Weights of a small GPT-style language model, trained from scratch on English Wikipedia.
Size: 9 layers, 2 heads of 32.
Each number is 128 + 24 x the weight over the matrix's rms, rounded and kept within 0 to 255. Layers, rows and columns count from 0.

# layer 4 MLP up, 192x64, rms 0.111, rows 185-191, columns 0-63
[[113 132  70 130 134  75 160  90  95 116 162 133 129 146 144 147 114 138 143 146  99 129 152 192 143 153 146 135 110 125 167 146 171 108 100 117 164 127 127 123 121 134  98 136 129 171 151 160 148 122 133 137 129 142 124  94 113  95 130  94 154 124  90  80]
 [ 72 138 148 157 150  87 124  92 151  93 144 144 160 170 126  84 130  87 124 140 115  86 108 110 122 166 101 138 132 122  91  88 155 110 113 125 130  83 148 106 191 166 146 152 156 110 131 146 138 105  78 113 123 140 109  84 144 126 101  94 107 142 118  99]
 [109 118 149 173 102 107 109 118  92 120 119  64 131 100 111  97 104 115 109 128 114 139 137 109 120 131 132 133 145 120 169 105  89 158 144 147 162 152 138 131 132 128  86 129 128 165 130 102  95 148 101 143 133 122 155  83  97 113  77 145 154 142 131 114]
 [130 123 102 133  92 120 123 117 128 116 115 139 130 145 132 101 120 146 169  89 196 138 107 105 142 130 128 156 160 143 154 128 196 119 146 111 128  99 132 104 156 142 157 129 140 123 114  92 157 107 109 142 127 148 147 162 116 150 110 111 161 151 147 110]
 [120 126 132 118 151 137 124 115 127 116  86 150 125 137 122  95 159  96 133 187 146 126 120 113 129 127  85  90 123 133 179 138 101 176 122 139 141 118 120 125  83 113  81 111  85 161 138  74  82 123 151 121 146 140 122 152 132 130 151 140  65 128 154 159]
 [115 169 108 110 143  91 130 136 206 144 101 139 119 115 133 137 129 131 141 119  86 184  81 145 116 122 142 131 100  95 148 109 150 114 130  72 125 131 132  98 152 158 102 114 129  98 141 109 135 132 147  83 147 148 139 155 120 157 155 133  95 117  82 136]
 [126 105 118 112  90 126 138 141 107 132 160 142  99  72 109 143  90  96 189 146 132 117 157 143 149 145 114 127 125 146 113 150 148 135 139 119 125 128 166 105 129 143 126 110 131 125 131 150  81 130 102 122 128 126 140 114 146 137 156 116 123 159  95 171]]
# layer 4 MLP down (transposed), 192x64, rms 0.148, rows 185-191, columns 0-63
[[120  94 168 145  98 160  88 155 162 125 119  79  96 124 113 110 140 131 129 101 170  78 118  62 141 101 119 136 161 129  97 132  86 160 135 139 131 134 146 106 130 125 175 128 137  84 108  96 130 149 159 132 108 109 122 161 140 154 144 141 113 135 163 148]
 [121 108 158 129 136 126 135 108 171 161 114 129 160 134 138  95 140 117 146  99 137 123 120 139 169 170  88 136  82 132 124 106 155 180 140 103 184 152  84  99 138 146 168 124 163 149 145 135 132  75 123 161  94 118 101 162 157 160 165 138 103 119 115 138]
 [133 134 129  90 118 130  99 141  89 110 126 172 126 144 136 130 158 155 138 104 122 125  93 105  95 129  98  86 127 139 127 178 172 121 170 161 106 111 131 144 117 151 130 130 138 110 139 123 149 121  99 130 100 160 134 170 146  92 150 101 162  95 126 137]
 [141 124 150 134 176 145 111  87 158 131 167 142 118 133 139 127 154 114 113 132  82  97 115 198  94 127 116 105 118 114  70 127 106 104 102  98 114 174 104 147 121 111 137 150 113 122 134 130 126 116 138  93 131  94 115  86 119 124 159 125 105 120 134 164]
 [152 165  76 107 143 123 135 126  81 128 109 122 125  92 129 106  98 144 103 116 161  72  93 107 137 146 121  95 149 106 121 170 111 119  87 199 104 114 113 118 144  88 153 126 144 139 138 113 174 104  81 141 179  79 140  92 131 111 138 106 100 152 123 104]
 [145 119 191 130 166  93 130 115  72  98 168 128  94 157 122 114 117 161 143  96 158  69 191 108 132 115  75 111 143 115 131 130 109 121 140 146  96 122  91 137 131 146 113  86 132 120 140 149 116 119 102 139 108 116 124 105 137 147 131 103 149 145 119 147]
 [130 147 123 163 120 126 108 133 146  66 116 114 145 162 114 113 123 126 127  73 124  91  76 122 147 137 145 168 129 158 117 145 103 153 110  99 117 113 113 145 171 120 141 133 130 162 106 129 146 104 122 168 134 126 116 123 129 105 155 167 163 153 142 112]]
# layer 4 MLP gate, 192x64, rms 0.117, rows 186-191, columns 0-63
[[177 108 124 107 110 105 121 158 100  87 118 110  69  97 168 167  93 161 131 126 109 108 123 146 168  87 135 134 119  70 130 148  97 123 147 133  69 180 158 166 111 119 107 118 116 133 165 138 108 136 104 104 126 107 150 151  74 102  74 113 146 124 114 153]
 [117 118 147 138 139  87 132 104 102 122 119 133 111 107  94 125 142 155 116 133 129 170 131 159 108 178 101 172 120 147 119  81 109 140 142 156  70 159 129 152 149 156 120 138 187 105 159 140  99 132 129 114  95 134  99 118 115 129 105 103 133 124 162 137]
 [128 134  99 116 104 146 143 134 113 140 169 145 139 113 103 106 101 110 100 109 160 140 105 101 118 158 151 167 136 147 160 106 104 133 107 150 118 108 130 102 154 147 159 129 131 148  88 209  93 120 119 108 113 117 152  97 147 128 132 111 138 127 142 101]
 [ 87  96 152 162 167 136 101 142 116 116 126 130 136  90 125 140  82 121 132 100 161  93 113 147  88 134 112 152  50  81 135 156 161 135  91 149 145 154  92  95 138  77  71  99 134 148 137 128  89 119 158 101 156 119  86 151 112 140 112 124 138 136 119 119]
 [151 169 160 127 162 101 105 118  81 147 125 146 132  99 174 140 118 121 135 103 175 136 147 159 102 173 143 138 145 133 101 110  96 171 101 151 149 128 104 116 130 156 111 104 148 147 111 123 164 128 107 140 149 143  68  99 130 158 106  95 157 153  95 134]
 [ 98 132 132 131 126 120 147 127  92 169 133 133 138 124 123 115 125 137 149  88 105 122 134 134 152 142 128 142 123 131  95 164 153 137  82 139 196  72 147 129  86  62 101 154 122 113 141 147  93 157  93 176  94 153 109 117 135 147 121  99  99 136 133 144]]